Weights of a small transformer language model.
Size: 15 layers, width 512, 8 heads of 64, MLP 1024 SwiGLU, vocabulary 32768, 72.9M parameters.
Architecture: RMSNorm after each block, rotary positions, untied embeddings, normalized queries and keys.
Training: a variant of Muon for these matrices, 769M tokens, 5866 steps.
Each number is 128 + 24 x the weight over its row's rms, rounded and kept within 0 to 255. Layers, rows and columns count from 0. Numbers have three digits each. The size before them is the row's rms in percent of the matrix's.

# v: layer 9 attention value, 512x512, rms 0.14, rows 151-170, columns 256-319
# o: layer 9 attention output (transposed), 512x512, rms 0.328, rows 151-170, columns 256-319
v151 107:124134100108122154081130099135190099111109151114152128125132102150073120146100146122130205137125091072124177140173145092157128109130134107138158170106087172131144141113139148088099167105182152
o151 110:150136125172140105165145140136116127136149116117135127113101133107095138118128116130115114103131110122091162110135169156124123118106117132127144101095103121132095140099124120139158115094121122
v152 105:138157112131097091154114113154141166127102123130110127110137126142072111129095085146105153127102154129136135138152156110141081139116154083114140125106127141093149172138075137105158136169128114
o152 108:112108143105121115073129064118108105135128137151112102117143081152076124146135137090149106128128148128090094160125106150099116141118126082125138106125158092111138105134139153121130105143141133
v153 108:109140144118146149114108091098135093157144138132113137108132120108179089140138127152124119130080132156133107115112136090128118140096144089136141100091141127118134131132112136104132105128135138
o153 112:146129144115108143110107143144092129089157131092106120113150116099150102134154146135122127142119112167156100039141090131086115123132131110088148174132153117139133106107117135074131138154100162
v154 107:170119099148067123105118105137111125119124134111114135106062160114133115146121111084076169138101140146128154121145150103090121141152083136144145138142113127122139130136110130129132136135109158
o154 109:108123128109162136159142085112114130127153126101136104114145152140131131153133161127140132151150114150127125136118107140124108113132129161122103161103143152146101138156136137131095151096154147
v155 107:145148086088114183165182146165120145141142165109130162110131125122103128103122150131124146137146125142098149122124106170145104105123125132122150124107083123126097114168134138125130084135122137
o155 108:110111136147164152128136145151123128064106103097114119133097151133136129130110172149088156162146119135104107140112123107157147133121117189091130120135130118102107083163133141072144089150119172
v156 108:145117133147135151091104113115107117113142089136100079184125120138159143126155123115151153206125091154091088110131146130154143151101133103109098114152136094111158143112183124160084133073148104
o156 112:134110116120148139082109139102137113142089105130142166126149111097135069125125127104146154064185134131115157126117177151139156137138140073121137115100120126131096133145130167135101170095151158
v157 105:148110137127117104121083125164135105140108096158139152139101107142158118120155178102119150133116118125127139115139120136188121136099116083098110110118160160107119140116103160147142122175099124
o157 107:150147127125128130125088063105090084112172122093162175122104172156049097102119156141138137140116128104173128100109149158107113125131146137132119104141159105116157099122136181121160111150152108
v158 107:175122142137125125095166098140139171146112123104166131103092106128190119127172114100104150116126088153140140115100130090089159152140094139117108170133126117124154118104082126118093154138127138
o158 109:165087111107131144131160089162174161112170105129088115128114126107105136140141100147088089112129102096099130127113103100176087159118141091136127123123115155105134156068096162093116101092111125
v159 107:120117140111178127164115155108132103085146167141136166114092158157167114136116129108138114092119161113110172140116172129127138117127115114104115142177157119108149153090116132163118127111101143
o159 107:116123120133139089114101134131140111112139132112121086129099096142133120102121141158110140145123118111095124086085151132103110148175150102118108129167167149157114124073140148144080151151099132
v160 112:156143141077093134134104134121169167133097143133140128096117193105126149153161150157087159116078091115135153125083142146141092152131117126133102168117159105143146104142156125147185126120181137
o160 114:132107118140170083136126148151132101123159142107149104136130122151080159132122120149105127096118080118132158127129144132155114122090144133094130109185127062082121091114131098185170142126186154
v161 107:114173132129083154142117123135152143149181141113125126107125117147123059124135112092109127140133178178159116142131127096139126116143118140108111163140125141132141091114123140164099120092120137
o161 109:109142135106100139170102153112134128116126118148128148119065158119153101118155112146146140151146086151098098123082130129144115141161125081147149106151132158127146153076139168133145127107126139
v162 108:140138128119119123133106135132116137126089155121124106118131087087134156132105109124114182151098129091147072118125142096146123090100111120117053104087138140115092115102116100129153171084126102
o162 108:111095164100115183110117104126126142125108099164118119126137132132129150153108117130106124160089103127142130158096075127118121103123179187153086134152127128123098132085120158156114073147121167
v163 108:108128156124094110137112153123114102128094098122177146123115086116185124161125107114124141100121138153139160139125160123122115096109104139157143126140128147127151123117107149120118088112118094
o163 108:170119150104173140130114125155115127136095129134177116139124133159117105124100124181131132143102101104149096076077128193152160112119121139129126133162155110070128121151157151133085126137108113
v164 107:174128103132145156131063097126139150129162138165133170180163160104126142124145083097122081112144121135133145139161147138115116137135115127178121166127176120192137125128115138156115158145157131
o164 111:111140149133136142085131095169133156150112117139113127125126098109157135104142129130102086105149129159085177070104157121119105160110136106146135165112124122165154096133137127157122149143133114
v165 107:157112096116183107151121118137122153086143124136144116085148125143138094107166087131147151125134153094108067090153102161123070140143139152128127123138146146130137154123130162116123175131148128
o165 109:148133160096114116098181078091119116129130117117116111158111140139124109130098133096094172128145124166166115111141136157183075094120117162178155124147132103110103113148148154153110177123113118
v166 104:141174112142149127131159135119098112138074130124096185117126106118120086154121109094089105086134084149135163133096102143119141140137079127112091129111099142106095154177128124118139122139173101
o166 104:147141168109102146128167146115139125109117118096135088056108131151119142116136106147136153117165126152135124105157149065133123189140121096125128106165191118111115102111123113136143165125107105
v167 107:114145163097118108144104078141130162089156100107122161150127155110135116094099093107093115121131144113128145146122136161121072112120157160105150082102121142132081156138146113105080140117137132
o167 110:134121181127111127104142061125113162100146113140126181096133153148144120176122106136120130148110112138095132142146125117125128126133092133130128150126081137116112147138127175137135097143148157
v168 105:164091133186118125108116143085127127181140188151105160102167153101171089118118163166170106133130161130103118102136136159115088126138129099130139159118097122105156125152105140137081140181133075
o168 105:151131123148136144071108081153116155117084107111139123122158126091139154147135147152135130164100148074072156133100153065117115104195131125083082131084142105121088060131133122130095116097095090
v169 113:131140058100113154097115152180107097124135109116123135077176100106123125108128122111120166119135129138116089109099087136116112097148140119203148143103133145164087143089133117116126162128112114
o169 115:105127054108097125111115129129150109086074113157142152124132120120118175127131096125157117127105130124163104118104103067105156104114093140078132118160131116132154153120134146129140121136150137
v170 110:126097149150100138153146118108123148148141123100110093151182104118130120103103116122095126097073146167147122151161132112098141163154141125139159119115142163115142136156148155124086111125126137
o170 113:122116157065134118154144112106148090125152143072162130143115186126104121124134103155133132132157141144105140066117117133118114092130081167129127118131111116116127166071101119118099126172119157